Each number is 128 + 24 x the weight over its row's rms, rounded and kept within 0 to 255. Layers, rows and columns count from 0. Numbers have three digits each. The size before them is the row's rms in percent of the matrix's.

# down: layer 6 MLP down (transposed), 896x224, rms 0.113, rows 151-263, columns 0-55
# up: layer 6 MLP up, 896x224, rms 0.235, rows 152-263, columns 0-55
down151 102:151130106119113101150116153147128195132144133140107131095116144127164159156144136205133151114122115144154125110152114112124144126131126116140156146155146079156080146122
up152 094:109114173141110142136170143095162130092064118145131103116126155145128142119134114147108125153077126099123137140119114144089150155122111126155150105138120146173123174141
down152 096:172117115133136123143137096142129113148117092102088115146147142093132121123102146154139118109120159114177158154156144134190138142106138095116105134135112133120130104137
up153 098:134128149128120135120140120135108090159154122122120146114140129134143133074143096091090086099079126093114175126104117144157086115120139153126080144159155096148118133112
down153 102:106133116146103133161118138080141131128133119122161107152132112110071165109141141175156160095176082200142108130158138118089118137176114163162090132114113092105119078132
up154 096:105187135096109154099115088126092103144135128144125155174143152101140138119125129135116189159119113127123120107103142098119122120140093167140112155183149147131110102110
down154 094:108135135117132139089105133120136138121115160100091098157122140049161094132122131099090142103187126153108110131137152104162139159103144112120157119104125155090135120164
up155 099:119102116146111113144133139099141124116150134106145075114168114126165157124146072120104141106137116144120135127087132097124207153087108124098124129144134148128102165136
down155 099:090094159171117121128120102130101130120109110123145123137115106109135127154127123138119139128096117124105160118135140112153131087119129126167127169159110148063137111150
up156 096:109106120129131135151143150152137145154125104127113098152146141171136126167096136137102112127172138100110113100102132127108075109136110132111121120111154140092118116111
down156 098:153143144119113133127141150126122129119120162108170177151127120137171092095148132115142170120151126092173180116163165147185081143094159124119084147140080149118122105101
up157 103:135126151120128142148142133137150114148124109143156119144108147122129120104116101156133120131165115113109113132160121143163142109144074104154153106164111133111104143139
down157 098:141106162103139154131124103104132108123145112134077140091133120114112083121150103119128114055137137129106091108153131115112113088130119107122112125112102136092142137131
up158 108:130097108140118163139129174154175163138116151136158163098142107121074139111150091119166111154108115154180072143160170125162110138114182140157131152136149155110138089164
down158 109:122127107122184132151159131155184154146143121148140150151123111160114100059119121120109133092138105096103096112133155132152143110102134130117097153134090136161115118142
up159 098:118106147165121138150123169159089142087126125104134123105124109128162124143091103118169141140162092091133117136145138092116115158112147153083115163130106090100137149157
down159 099:070117103144125096152126136135079127115158144136160171146137125125113108111129113130139100146175150144105156133120144125144167112136121179126159131080145113108096138112
up160 102:110162124109113125149150187137108090084154186099133146085125089096150139155145092163135098110115096137098151101121138104117138135128137129124133123151147132098105145105
down160 096:114122176202164139128148168108107124088116188102151138158118117121146139182159091138104081133136110156147151133164131126109110138139148090128161124127105127106123154117
up161 100:114130122155139084112158110110111159136070118091123062125145166089142089180157153167151184137107153115107130121185147129102123150137124162127123102125148138139105155110
down161 098:153137130097119127112155122110155143096112116091108075092114158127142093156130116172117148167085094100077147094134132103100131088140154112163170170139101135134132127087
up162 100:091132141143148148147111120073130136102145128121171137130162165140094132153114117170168163149180144140154151140148166109164139128108102121113153111166142128109094146106
down162 105:148160107157123129157148121172162121094132098139104133119137137123106124156117165133128169142121158126146137162119106100079152134106160143100111130157098137127142137106
up163 103:138163143153115130118143106141119134135152112117140163134098149120079108150090150121149139123119148141142122126151116138099098122140145126141090128130137153123113121132
down163 104:095130152111108108155115132095117096156120177175134132157115130127174115109107116120106159149099095139131124154165186095149115127144154085131102111128158104110164093103
up164 106:078104104097174131140145150127108054132090182131136128129115128134129133111103109093154118101149115123122120194140120131110145135135107102106163147108160124156082109123
down164 104:163137112120135127128112132129186101121120087122137133113130158115150159134108108149115119143115144141147138177154139123161103080153119097144165141156141083124110170106
up165 104:161111112128131126076115113138108168145137139136133142113160126139093115117114167136127134098104089107097128113118148141098116126144126171148143129154148129108141117130
down165 105:180110149131170144119133179120113132138140130119121107145121121134115083134127104141129112127135117149104132147139167089132151048128101135158157143098122156151109133114
up166 094:160071101125149111101090163100139103088145152133122139145130152128174104121141105112142105138146150189147100143130097187183117119062120118115083115131141129136148117182
down166 096:143116144150119139125081115099177126082126132160134164117126178160119100131132124128085132146135163188111120115149107139171068117092127157151105107103157127101184123159
up167 094:155130109152166117189135144150126144123151160104110150167106135120150164139131114144100115104128158129141139111121107131115138109150114101146117110104148102159093147120
down167 097:145151162138135099090140140146125089086164145128097157153134166124137182097135112151079119108115135151130145125127096114153093113169128091142089125127123167155111133141
up168 098:085097137120135115113150121154107167129168102143091113131119167132124163127124181122162163097132114143132146103161148163088144147119123149124079122103054135153170097131
down168 098:124118105113106109125159146128108144095131148133126154109129126142112132120124153093115128098140120156147113104126103118140148142109107112077122125101119099144118097179
up169 095:079079098159114130116122091124130162138110136160146100113157127117142121116131115145155160156132132132142095136170155109118130160138133138103155137130099132140116122135
down169 098:136100134128106138101114132120096198153102156130091099130132168098095103096131169123140123143127120134146162163110140103105136132169127109096144096150139134118080110108
up170 115:138104115133121129083121161175139151152189104122113144117107168099102138108146124103135111137100121152069171105112146141177083099157137140132146145144110126085148171123
down170 107:176095160126103098127154153123088146148150105138124136096105111091128116115122096069132148145109132121085125124103146168158086120135118150117179151082124107126122151148
up171 096:106119130127128094126134127140096144147134096077146124110153117099126112144118133153137102149144149151089151151132129113108155120133174116089121165159080139143116091147
down171 105:160129159110131139107134102135089118127103136154125127099156106123120110158150097146113106129145121136100120148099196103146063104059106124131121139132103122143149133112
up172 100:177135126087128111120093118137122092154128085145148186127117173120161112131155117124121147208165133124136108125121105151158130148126102120122123132100184164141102154114
down172 100:157112157108115091115134100109131094136151115117139140110118156119126093167141160142123195128169162142154106136104080138114124136132159146118136126144144137157144112140
up173 103:099106130162151127091113170131137117132147165155132131128120126104098136136129119138130153114142094107153149120094105147091146165085123111115105135092112128129141127144
down173 099:155137168150134107092110152148113100112128159140124084156098117122101119116089102122128153169167148079153152135126155116124121137108133106139157126143130112132124154113
up174 096:122137162163126151144184145095107134118140099133084121117115100113122127123175168112095112123153182144128092117114142132094120131132169139108134130139147121087114133120
down174 096:140110120174132074109091124129133084126097147121147160124144170111129084121084127132116145097112133089161129117156078081129128154139115108123127126140135143147148144145
up175 092:110135146146102148184142143111137148093114134139132126143116094119146109101120118141150129095106159149137128096095105126117098146184146116108093130116158109122153084180
down175 093:138111101129129122144133145139102130095103144155139139105130129097145086134126146085120138104164164136140126131119099101158101152157185160107097169131159132149136134145
up176 106:116132132072127095152101093155115122142163150101085108101154091111141132121090176122106103121084109130123131102182110118113106151131132144129130101117086150110135144104
down176 108:108146127114135107180132117129144129162144115126106122125160139123087075154138187086102137164136099118154128138108119149142140145118122122104115117091095101178156152128
up177 105:131075121135122125130159115114108163154143071130122132094135123180114134104136155110126145145173153167126129113136094110107152111139129123151142115109150163121139089125
down177 099:098109141115128122128150173114146169143124145100157156099157145163168116087161147142090142178109134112135127105161105115116137144140163090134109138110142104137091115126
up178 096:150083136164168146129140091131102109151127140081165137125113150160136127172066119157080109142082102087130154101107145128117145138087119133127125141098078137091106169105
down178 099:126153127137135158113166126152147109099147160096121135156120148165151132114078127167110105127131157094143134134138136138127167141086116145160152151092105162124149127127
up179 098:143092144154114148127127128104126143114142095155132125098104133158167150129066184127131176126110130098078152134149102163118100136139152125119117123136158091103153139120
down179 100:108145144119107130085117100163104069105130142107115136141070136131142127166132150131142125167106106113118125106144092136142096127129101148132119152103124088148134112062
up180 098:119111156111110166138135130117132173092162162164129119117146103126117127128127139140120138147115115081142094129151107147173189136123116122117151144144108114093115119159
down180 098:114153121130095122159104112132134105111165105182112172161143137127164125129182125099134082139108158147123116107066109089157101111115090133140147133201120140110114123155
up181 094:142083108161117122141148117173143146133129130155102191140103094114115124116162096117124088101132109111141139132086144169141149164116148135096049145138126110112166086096
down181 096:152165097116121131141139093105127130131146147107168132091137131106113144155091106123074115115160128132142102112120159069162117084150124124130165108116064100116114097145
up182 099:127134127129144124134131100153130136131144131124156147138157120112157118155143115171132125137117157121104153134118112148123137109145123154137102125144136108115115095134
down182 101:139138134135115108112148168131158109159105165115144114153113081121171128113124117102142138093129136072108141177154145107073131119129118108142122174137156091149124108125
up183 100:108092127131107152148132162116113170138145149135166175104100120123052132134123122115124126124120130104083120176082143169155142176147151114079154140114110153114132110120
down183 096:134095094139134093086126137125150130148113115132142143125104153117139064120159149154138144112113186098080128160111145151108123137122171156127160128167102162089080117134
up184 097:121084142126151103136127149110125140153174148104135137132172115071158164146146092072137145179141130141158158121135100156128153138118127115127110125101136140117131121103
down184 101:133125108107094143191121149158109153111096118118091115148125117142119144135120159132099143092141147130132149106132136136152121080145159162116104144100111162112194157139
up185 099:134119153152123175155137113132167157165170103111092121102141166160093156137133155044138119115154085144146098104142089112099112169170135173118106141160154141113158143140
down185 106:159159113118142119110171096148134118156098106095095148108158169100148180137122146119083096131128110105180144141115129101118088139099107129154103116175156167114158165145
up186 099:109127142112082101131101134144078103176135133101149150119116082115099145163125115111144125150129155128135126095123123127095158168157182075115100122138128113141093137143
down186 102:165121164190116095143180072134101110103123124150153119146122077154129143098138127113158091105136123131101100173124113117121143103105138157180132160093122140139135149160
up187 102:144095082148110128097119117163097152115089113109123125122110122106120139104141109130107121113092105145099158156146106123152154096104126178170157146114141096097116081144
down187 105:166143177131092111096127076112087143155129096128126118179154111120113100119134121097147150119104118175129114122155114148147150116141108128149140142170130114135116115150
up188 104:078152117152116125132115129156166111132139144088154128081144161111117128157164132102104132136098127122088110119117107126152132189116152159134169117168130150114112122123
down188 101:084109141144113103163160116082122131101120170133128098150127093167128118085129159147081118137105160108088115107127138149111148146111140126136186101145116091121074136142
up189 086:143104123111100131094150157138155132131124140129079162150100120094170081082109132094157140125159124095116148134125102133140182151124152129133119100135095127150118119158
down189 095:105116121144123155136140129120135140132127118133127098108104104148133146154146153134069188104142107138105132145137128070162105136107131151163160144111125153131176065108
up190 105:102106105164161139102113158148139126141124123112157120177135134121092148152095162154106141120113126167133109127109109109129106106154116089150171166122148092140090148112
down190 103:135125115083110134109100152173160114112157127120152156120130140135128105121157134099134142134158122130123157131129138109125138151088118125160110139127124112166100147082
up191 101:104075106145148122119130077139107063149169102140117105087161108137111116140119145119109100155130163108162114071086123131089162145112131111148160156121127165123162135115
down191 099:161093138116148110124159086138130088150181092131085129125154101105153107166135131152104116127146142103160118145119103138152089109127131121149159145115152140118134143140
up192 102:115140170130124167121153152154136115145183126123140125157080154124114136138124106087167141093108127155137083121143176120141135149087120123111145139116151136152129151143
down192 107:085155136133107099101139121125131151146139112163170145160121132106108118103124126127119175126119122112136152130115112162168119104092155149148095140147116094120105144157
up193 116:128115133169141119116175161129131095126174126074183149089136164117149155094131139180113110135173119134130129181125114113086159132133133116131108088115116117123109123190
down193 109:165110115117100138135136120120153089129134137116141155147162147133071128166177164137129115123178110125145145165086085108127128138111140120140130152170154124119145136141
up194 103:136123126185123119108122150118104130124120083087109163125106124141156109110149128122161152147129162114096087109129135160143140138093106152120155128125129184128123132129
down194 099:147097142147125140144122128101130150120137113126111147121113109181117120118128116168158084133126172143145127124108137130151109123102131138097159141125133128118148093150
up195 103:123084137147094140149142129132120144142078140137109099104143088138148144129120146114092122179162159117098129150118157157122127116104169136100164080129126147101154117159
down195 099:135110144120119182099147100120109096173184130140129146118146090112148136143117102112103130201163131082108143119139112106128136120101174136104171161121082102106165133136
up196 103:133087110090140096143125094170129089101156138164123120131155134157146156133094087123126127148089149127127086112114101131117130117164118155113122136118151105124160116123
down196 103:143158106144087136114160086168077110115180131164131109190123120110116121137112145135086094124139126118152122131075083111089120096145141109124095144167114098110134105121
up197 101:130144124139111109120108155114147115134147094154133131115106135096124158098095108095106140124097139150165163136128183139143141129117147144137144093081114150130151122142
down197 103:147182110056134112118119128112149124095092062104129114104111146145117104109086123117104095115124138113143150118091113157126138084125122099142114125132189140176155143140
up198 102:118095121148150086117132125155115071123093147131118128130078140139128173145105123116153122100162135091113161162140130152155138110178113164160073143117113171057139138130
down198 100:107092102138130099129125141115144085101135164122104124105116111108198139097117119118132168080151132124119154143169102119140159094153105137106081131104107123117101133125
up199 100:103087131111110103165151111100121114088155116162135106117123148119155120161149150140117083099126153123134109126122143104090120118156118156086124122114096120096101102159
down199 102:122109126126092131124135112107123165049112147146108150125145096140119151155116142131121149130135129127158137120126147122145101160161124135143128150114108128141137137115
up200 092:158109123144115160154143089113143135145127183088116177127152191140135146161148101098097139128113112118109103106116140107112161169109077149101120147124144115110115135150
down200 096:128151124125141121143096119141125074137156127147095131104155124126175157150135147158132139120114123136118147138101122110116140149131132103133123165186077119142124157127
up201 099:121112117193098165094114115102099137140139082117111135133130084123114124083099112145117138109131109109138143124121107146129121149140139165111161130129132111125164132142
down201 106:102104125112131132163154104110158125109103115126122123112117107139120119158142120134143128126153091131176171120133137082143147118148147118141107095159130099148152101101
up202 100:128114142153115104116156144117161179151135152101139156121107120163098127148095102160172123091129115108092156098136140125103139163145162137125135162158148118100117097151
down202 100:140107131143138171100100113115132165153152161129146138148130117194101113144094164144127139094099090120109136116117118106110109110139109158149144146144122135137102148144
up203 098:144133152130177132136138166170104131172135126121103129063107080129148132104113160127161126100139129120123175120142150092100138128123141146112150079117121129134162131137
down203 102:159175142140141149133150151120133110125111118151108146069100082109109144115143136143102142106121122103145169113144162109105137141082111165130147064110115101089143137138
up204 093:155134142111187136083110147143167123145116086099137134150171126081148086149149082188137134137164116134088108110138163108119168130126103141118096102084123125155106107139
down204 095:191147108152144060126088112139141154132143116155132121097100120137126156150132134115132107135134128118141076144110130106119119145196131119125142137123131121110113072079
up205 097:102098110107116158139149084097159071093120159102100118158150169134142117160156125119107113132093125126141110131160100104087147120154131126142130111128117140171195133138
down205 104:155085140144182114113130122124085121144130153097135126130169121150100149125163119156117126150148147110137131106137133161150151109110144149148108157083121129119097129161
up206 104:101132142130171106151121142074113133127135135156132137092133145140153158073135126155141131121103128131102119118143104127123128117105125100120110100153107166123172145138
down206 101:091149159153131130072126121104085130152123129105149101109129121147180132130141125112150151104136149121135080120119177145137116176115134129142145108131095154116149119135
up207 100:145148160137129145094076118143122196110111174126132133087131058143139158103155119138118139151086116172115159157135135133074155138109154177142133126119166120121142084159
down207 104:128156128100123154124126150138070089130148147130083104140133092090127138147130108171110136109102138171172145129081165130148137107093093134098112124119140146124122121159
up208 097:146078149138111112108168093131155126152107152145198127113102090122123110113104151138125135122151144165095067123152127113094116134142145139164119124131135156164137127128
down208 103:135091145146154110114142177105169091162134111073145108130133099113118087113107108175107150103104165121146109129129105093135079148090154167148084087155097123168179125116
up209 094:113167115147092113145079143177096097141173137130123118122142110113124130115126118157164155147109131116091161121091115164172179149112139138093136148139169141155134158142
down209 096:162114154137093115106101109139110126112159111128110096132174124116126123122131086110106105083121114128094139138116102104163104124180129099166145103127143157141138105166
up210 098:166109133121157156116126135143150066134150110147166123093114126107080130122107122130131113144122113114115133168154148127121125119138132084111145150133150132106117131150
down210 098:144097140102117150104122112119122152112132199151141095126143160114138122108120105132116136126136126140118099154156114158141128123108117125169126168109090098070118134101
up211 096:152136116084151096134123133139144095129105116113160148108099149156089144154148119134152110108110123158146126096107112160142139136166140159088102139137124123141117177164
down211 098:100107154079087122120156106142141080120117129173138130099112087155111132145135106113150116137128109151160150125112100104137117149139127148127155132166131141062120117133
up212 105:122120136149120134110111119088150120142102158121129160131131082163137112107149128137134089155110104150139155107063115167144138128136147140124119131103128158099109104151
down212 103:090149117104066129112129093118125099124059154114135139156115094128129146099169113147150114154120073153166117102110122124140121079129142146140108157101140132105098128122
up213 103:105129114117124144156123116119155116114108106130160109097105142135083093136124112141120131170144082151120140115114132133138133141162094151131105135129157139132130162129
down213 103:150116146134145115135143117114129139160110124078136139138124137128134126056133144193106133142099125122176109152123126128159140153119088162104134122107139148108100134122
up214 105:167085119144117134132138160168107111118127102154129144140155166078125110122149076175132117155133162146115118146103122161134119147094127132133117102140123157143083111121
down214 101:175113113150138149189104159097096200093150125142092093156154147130126110123153145118125145182179135135108132124115103106124129144095170107116108135115130140136088121096
up215 093:126117101150143139104138144140111098153121156121127088071151153142157129141067106108155146103123082118088125112116163130130132131150137134101134131191100156106124068145
down215 095:121129102079121105131139095132114186141150123165118157196117107133142146098149195111063111146164088148175148097131135131134085123111116160161124115081152120104127128113
up216 098:140103149147076164129127147131089123139135114148169108102091156106119171091134136128133113145110182131168139144159163119143158065139127154140132121107104127140131097110
down216 099:155122150116154104137113149132127130118120112119144136085138092083072130122100098146124115098107179107131128141148154151113104111144123114149140138110108136132156106118
up217 110:096145101137116150111127112167153126139114137128152115159159137125166123148125124089134132090159119126140125119124136120125127119127115158110077103109134141145106127119
down217 110:121156116161095151118096174162140161138100187132122115175162163144136144133126127110110148154180132115135150138113126113092123107137139111163079113136143093178086122151
up218 096:140106153135056111128080182142114158112094108127088135097111213120141111129162134151130148151148126099127132171099112113089136064109143165138110109124127130148124142123
down218 096:100113118140066134139135125178134185120139107131147133112120137103128113093143094133144103103160101106128106109066131157104127109138109094132126145163157130107094135104
up219 107:161124117152076153146142192096118133147167087141131125147105176120154115119139120116111164156136111106107116146127131138130120148108120156139189088133148140104140111103
down219 103:161094142124135137109144181120121098081175090140130121143151150123158128116052105138144141099115128125122067127100112150108120116111113136142184145127119116132165129101
up220 105:159095178107124114153137129135118100100129120110124159183142118139094146115108116106152133149108170138110157147111151109150099107120139147129108135115116096102122091124
down220 111:170132117146166129121105132193112115148140124121085131145123138116136122117149164142098129116114145121129132156116105107146083112119107137126118099141136117121158134111
up221 106:133139097130162092074138125149145163128127081090139120125178159087155156102115129073183150093114143144131127161158113103195154115145165157146121132110132146143102172144
down221 100:184113132113129096091162164093138155108107105102175122109111127148136087144181138117112148141134124131143078142144141091123143139133151160131140114168154087103104160132
up222 099:118102100154104121118134126176164114144129117105126143063101094157153145144125128125100151134164125143133123109114152164129160133164128127100135103160137124172104148147
down222 097:105110119114141117153109145140135129158102100155096140093096089103127097089129139092098116098193125164132103126087140142125113102148112130103125139151130112141124145137
up223 093:186123112150125104141099133140164143136143130140122126153115204083114105103133139133132130142060119102087130139118131108115124124122158123097109140097138110167112166105
down223 098:094131156076168090135103112148133161127137144151102113109127183101136140121107114144113164136155168113134155124160149120084130113094108131128089099160105150159115121128
up224 100:132101118154116104110096155111143079121110148130131154127104127116129076181166129119134124090156094127118115119071171121118135107117139127158124119139131139140145143091
down224 101:131111130154107120134073135111147079112125130121113174124149152095102092162107138113127115050148164114117133132131143121105149091135125146142143151100121119134167118115
up225 104:100080135119170102137164117150140119157106142133176090086113131073122122097111125134146104156178099141093158192138156130106122096104133076090126137158134142127171110125
down225 105:111111084117142111152153093136083103172120160145112137106068110151150138116147159119108094131110100157146130164114138093087137105125133167123113081115161189131103129125
up226 103:088141161099185130137101120095158089100147137108144121097079137177108129126098153129181123157119095086126107122146077138085160142154168115124134156115109125128162113133
down226 102:119134173115177103150124155114131086133114117136120168155151098121119131135129134149105161160071137089160101112145110159134162129114164136141145153156092145136140137112
up227 103:143123136154134141174129132129111132166101115153154132128132159105114148139128113096109134114139111109119098103108126139089172189128148130120174146157103152157119128121
down227 106:136115127099142142130141172083074173146096171150093136138096133127114127129103107176124117155129136100147119112136121137135114101099095160122139120125138112130157081112
up228 101:113114158133100123123142174137131129144089144110122158135172117090080114138155148094168126125170159107094142153134132115131134170120137105094103121163153139115139097151
down228 104:108184085123101135116101183149137167144152145086170130124134113095127093132132118092128148099122127112150106113124143095099111097150127143130107151123135154159146131092
up229 101:127158163146138144133187120091173148158141150148080130100145133098123136135142142130093117147129151129128134091101133155147096098099136089072152147145127102151109130096
down229 104:154128135128125088078145129151142143114094124145139117124131152143176140157147135155160135154182105126120159137115123124150127089100145153123168126120139142131159101069
up230 097:174137110175143143134101141099081152156139111091167145107090140160123126135162136207097122149103149131080130151141167146135152131143102156138085094131128130094138121152
down230 097:153138112161107107077139134138119132146139103091122141109127126144161114133134128109090155162102156152131119160103138152112110155154097082111143149121171136123138104097
up231 115:116146166132137113076133159119142192138128113137184157156144115108158093162157103107134129129157119129107140123145120158111138190108125173127100188114096112146144109185
down231 105:157115161118134129077130156094129187115139112167154132106131117155130141104149126131123094150153114115151117136126146088111132168107135160143148173144145087127123118148
up232 094:145099069130099151104146161149086130158082129149133157117105146133130137118125127105121109101151144122072109122153142129144137169142110126104113118141159156101139115165
down232 102:120122148104108121147079113103124113131135082132106157100113106105119085138126109133088097188141159175131125130136110137126138109128083102097147129141120125088141134115
up233 105:126147079133097135124144136112148140114186176095116100127123105112164154114099102129139137120130125122096128130098114126132169129187115090136121166116136110093138174158
down233 099:134173133138138142093171131079164133102151134145115116099137124092153152135138085108123154133122134121123131123093142110138160113129146127118090165131129086141162151140
up234 097:115114152117094144145149139141134120141177172128095116088154134111141141113147164090128128111112120171105172159131090116125123122134115130127128121100117142122126117106
down234 097:120119143121108118140113132127168107125125132117132069137105147124097110104125127141134136102169130116115163167143094149099102168150123112148109131122163148167120122103
up235 096:142081151126143164119132149167131149152123113098111072132099119127090168115118135105135173083123164117107157127146137128098152090136108129100118091069123125078098110138
down235 099:118146077168164122147130102162148107143111160150127150141128144126098154135111098097150132120118146136123164119151166094132122116139136133094107119113127159122099132123
up236 097:155111137121088136085124118157131127112102127131139126125151140153158118164165139149135116121126148126152099113130122124109157153124141113188120126086163110162179174180
down236 097:140102150124127108086120129157123136075140145091160124109183149124142165175136141174122134143153105112125086118085129113107127148135111126166162131134129108119171114135
up237 103:144118137112089134148138133139136116148104153123122143125148112117156126154131110105118113112136067112118168133143167130126162134139149121151116103130095147133043139143
down237 107:124129128153142119119127156148106104103135158171095154096172102111121131163124167120105165156152111150160155129139164082121116158136119129147122158118138156112103170127
up238 098:164108137159089138161102140136121107132158078135118129132131124126116116188118144112176140112115110147132139126133070141106109129108139134143113092129144135154128152143
down238 097:142113113123097132095151150135157155097099087160151103134118136064166095100132126145095154126101129146172148141145150119156124125135140110115124134177167125114137114177
up239 105:124135126104122136129151105129149158085120128130134163089081160145171151135079124110115135118105102081159105109158148145134141126159096115160139101144113145141142141154
down239 104:122104116111186134123127099117108114079143208155105158113120136168146177130094104113150076100141122137134089134127134111144124148143083118142136150168100162121147119118
up240 103:133127123151099163136118139122121125126149092136107151102127122151086141103163160134113178166120099174140115166151115179095154127146129087123105141147120133132142096094
down240 098:078115126129151131147100116107112140142134128127135114116131145116091118102133159136093138143117122171112149128141129139136149136165142128120114127137140113149098064114
up241 095:142122099130102108114191126166131104175143146154120172114144133129131132106115141172151131140098113165137109117091127106130163132146126120099129109146103125129113090098
down241 100:121160111134090131131126159130100164148115150111110131108156104117143138178133165119135163119176150153148122154121086109127138136147125127153138164106164186125096106103
up242 087:127134120163153155165095101115107134181096139122142140107047100127116113171125121142155126125117149121106107142152124099110121077149132119106100121084113129134155175107
down242 090:090144123131131136139131154119170113150175110123142106138168196141092133152138139120128145112143116112115086157133114153157133106135106133146156109145107174119090093105
up243 112:111131131157143136110100151125093093118172078142114120149125131111109137141123117096112145146124142181073105114116143149154170145111149161133120137086165121178150127108
down243 106:111087135143153140135147150155113123100128078133124150115133116128147085092142081097147138168116132161127126130142136099114152096111135142150112177090190134110158170132
up244 099:164087115140123122131149126128112138106139171159125149111144098126104177161147109115088150140129107165119143165109149137096170154112102119139141103134168140100078115125
down244 106:100129120119121086144128171130152100101136102132102117106090153115116082090150136137130140121145112119107108162159163095133122146110142132152155137097090163134131165091
up245 098:146089102112113136109144144176113155130146093112168108105124064154140154146100151138125145107098134117107126134152150110138134125127160163135117090095137158161107130189
down245 100:133097138100077120118140133173125128107168126136182116135137046173154128130131114127140111116129136101144123127135179092103156120134125173115148111120080131148097114141
up246 100:111112106126143130117108155123115181136111101061123143111096163130132151137108084080135147094156097161134127126127165113093135145082122145142150137135105141122128092096
down246 105:090133085098139114148150169152129163117078103154139131127130159085152107137159143147112114102150122176140139167128166115152139082120163094154135129127109117119159113130
up247 100:164179140165169159141121145132132108157152094159148111111093116138130136188130125121146126089120138176137117137130172121126118106077143126098133125095137153105123109128
down247 099:097116102184146093123187118138158163124158147162208120119095168143137117134118091124120110104129143112142141165138161069119093132076096105085145096110161100081121138145
up248 107:139117137133134173112140114161134126132134121139135134118118166139141161135134158141125120138077104118093112149131128150109098164130101181107129127092114122128128101108
down248 111:127124108121146163072152117124116108155120119118099108087127188155142116135081134142159119127111134102127149137120117146102126118141126147094092124103132100128155119138
up249 097:123087163123140181133122106145121110086095140156174124106102153100125160082085144136125093120131101131148165144142111173118099097138158153140161121117098101119117068142
down249 096:152107123121122148140116100161136101055079104101147140145119120129106127112129177166117095134117156145124148143149149118131108137103128147133131117099071112144126147128
up250 101:109098136102117114125130128134085125100126142139165077093118105170104126171155146158176119118130115137106132139107108117125131126156096141098128146178163135100135188113
down250 098:069111118087149171132097110137087141117144124188138140107112111126108086135162101135138133120128122127154085102147130060174128120106111134112123146123166130110106179102
up251 103:098111097103139161177167160106142129076139110165107136110108123069102178139155119073186130131179150167153096147150166126147152101134169112122108127126132124157135156140
down251 096:114124096116155134094117162126126138118139145114128150107149163126142118104135136139114157140116146135151129115138109122138104130105104121107121150123108150150111127131
up252 098:134124159125089084116101122128117104143110112052141121143120148163068115138157158089104143124126117148110107113159188142142146121148118109121135106108131140134111162127
down252 099:101120080123154161106123109079174120132168131106153130128092119150144118107114108128131151105155111152150129116098109158127128111113139120142133151140142166147143115111
up253 090:122151100145138157159113112108111155104110117065142131122128101140095103076159179131117114114112123096131138108166097125133173120177152150146087149158145143163129117127
down253 094:127096108103095122145105083155132159099127142118087124134137125062126089096168168167157130080163136133111113104140125109145119137122178143080092150127123146102125107121
up254 101:135145134104165113140159123152134134141147173077156171136077151077098091101137117128109136126134152085152134139147123122141147147132153132166108129159162128074101147132
down254 105:124137122135152167169118140114123160127117132103129148130080137087155084109119104135121114137136141104149128127116133118116151173104101138107106142128110172148114151119
up255 112:139145126128096098098133136134127163133077094086132084113160187129154108103115105128143157160102126090158065167154149157132119157135110142080131166095127131143125163079
down255 111:120131142128090135119133142198152163100119082113119118103088182143118068122132145105126129152081110138159069128106144109106139152122135143094113145125118131137107141083
up256 099:153074130150160139104125126155173117105113120112144099133124139093126132112124137108122131143141190126174144105180153096101129125176152104066129127115185109133148146098
down256 104:198068125116155101141101119130150130122110157108121119174132119118083144150092145103118118149119142102154122086142137122170115118126161104098098166147110137102128156107
up257 109:060080154133127145123118153156166121166141126087155075150134098151144150124177105126099149137107149104142118093118113129119144116127141170145111131140161099142110113117
down257 106:068134142130100109091148138123126078138134127139115101143090105110151100127157097155131146114117101093160042138115133152132159132131149122134120135152170112103128139182
up258 091:116132126127135158101051135124147128124110132117140170116140179111116142145136109169140120116149147149150131124184104159131158130137147118134144115127171175120164153150
down258 091:171102126140134142089119155123134148155129163098138143119126154120116081141147155106145098163121136099137149115117137130111129112102111131121120145133133175146130132124
up259 098:133133163129128162144105154156134083153121138146127134164152078135126158126103113088077112110092097109118114133135145124114121123147138153107104120161162151145152133122
down259 099:108156130154129113124133113161119135144130096080115142141105131079130134162149130160107150100132142131155114125120113144196084147123124126068105089185142162130147155107
up260 102:138142115135121123124107085112148140137087110146138116099107135141111126091181180107083123120118147175121094114145137096127166164105159172098127134127091152106151160122
down260 098:149074136150135179124118116104143137128120101142101160151173118144084114117147130096142143140163094080141101121115151102157168122149125132092190151112116110116160125154
up261 097:099145141133130148131097124138095134148111140140150134142154154123145116178153114108089103145079105092157156143143146168151145092089129161105150117126121115122139147118
down261 098:116153144159125116098131185101135108130089118121110103140117136164091136141112105139100126081121100116109086116104126085148149114136078112149153165175105117138111128086
up262 093:169126142116116130112147149106131169128116159146132081094153094109096176142170112146133093085118125120100088110120116123129111155136114119177140156127109116095129154100
down262 104:121109134120135130145119113157136149128078128119132088134131121201159097143107150174106090102153115153128104152144167118134124111118121161160152165151100126091148109137
up263 102:143096143086137141163086149147127109144152095137129122113099125140124136134079061135101108171125106116109138167087142146142112156144101182134125114131128137139112151157
down263 101:135146153123158107153108162143134113114140061108147115113120147119118107106125118111152135119117130129110118117106150097163109148127130128106105126171113167115102110145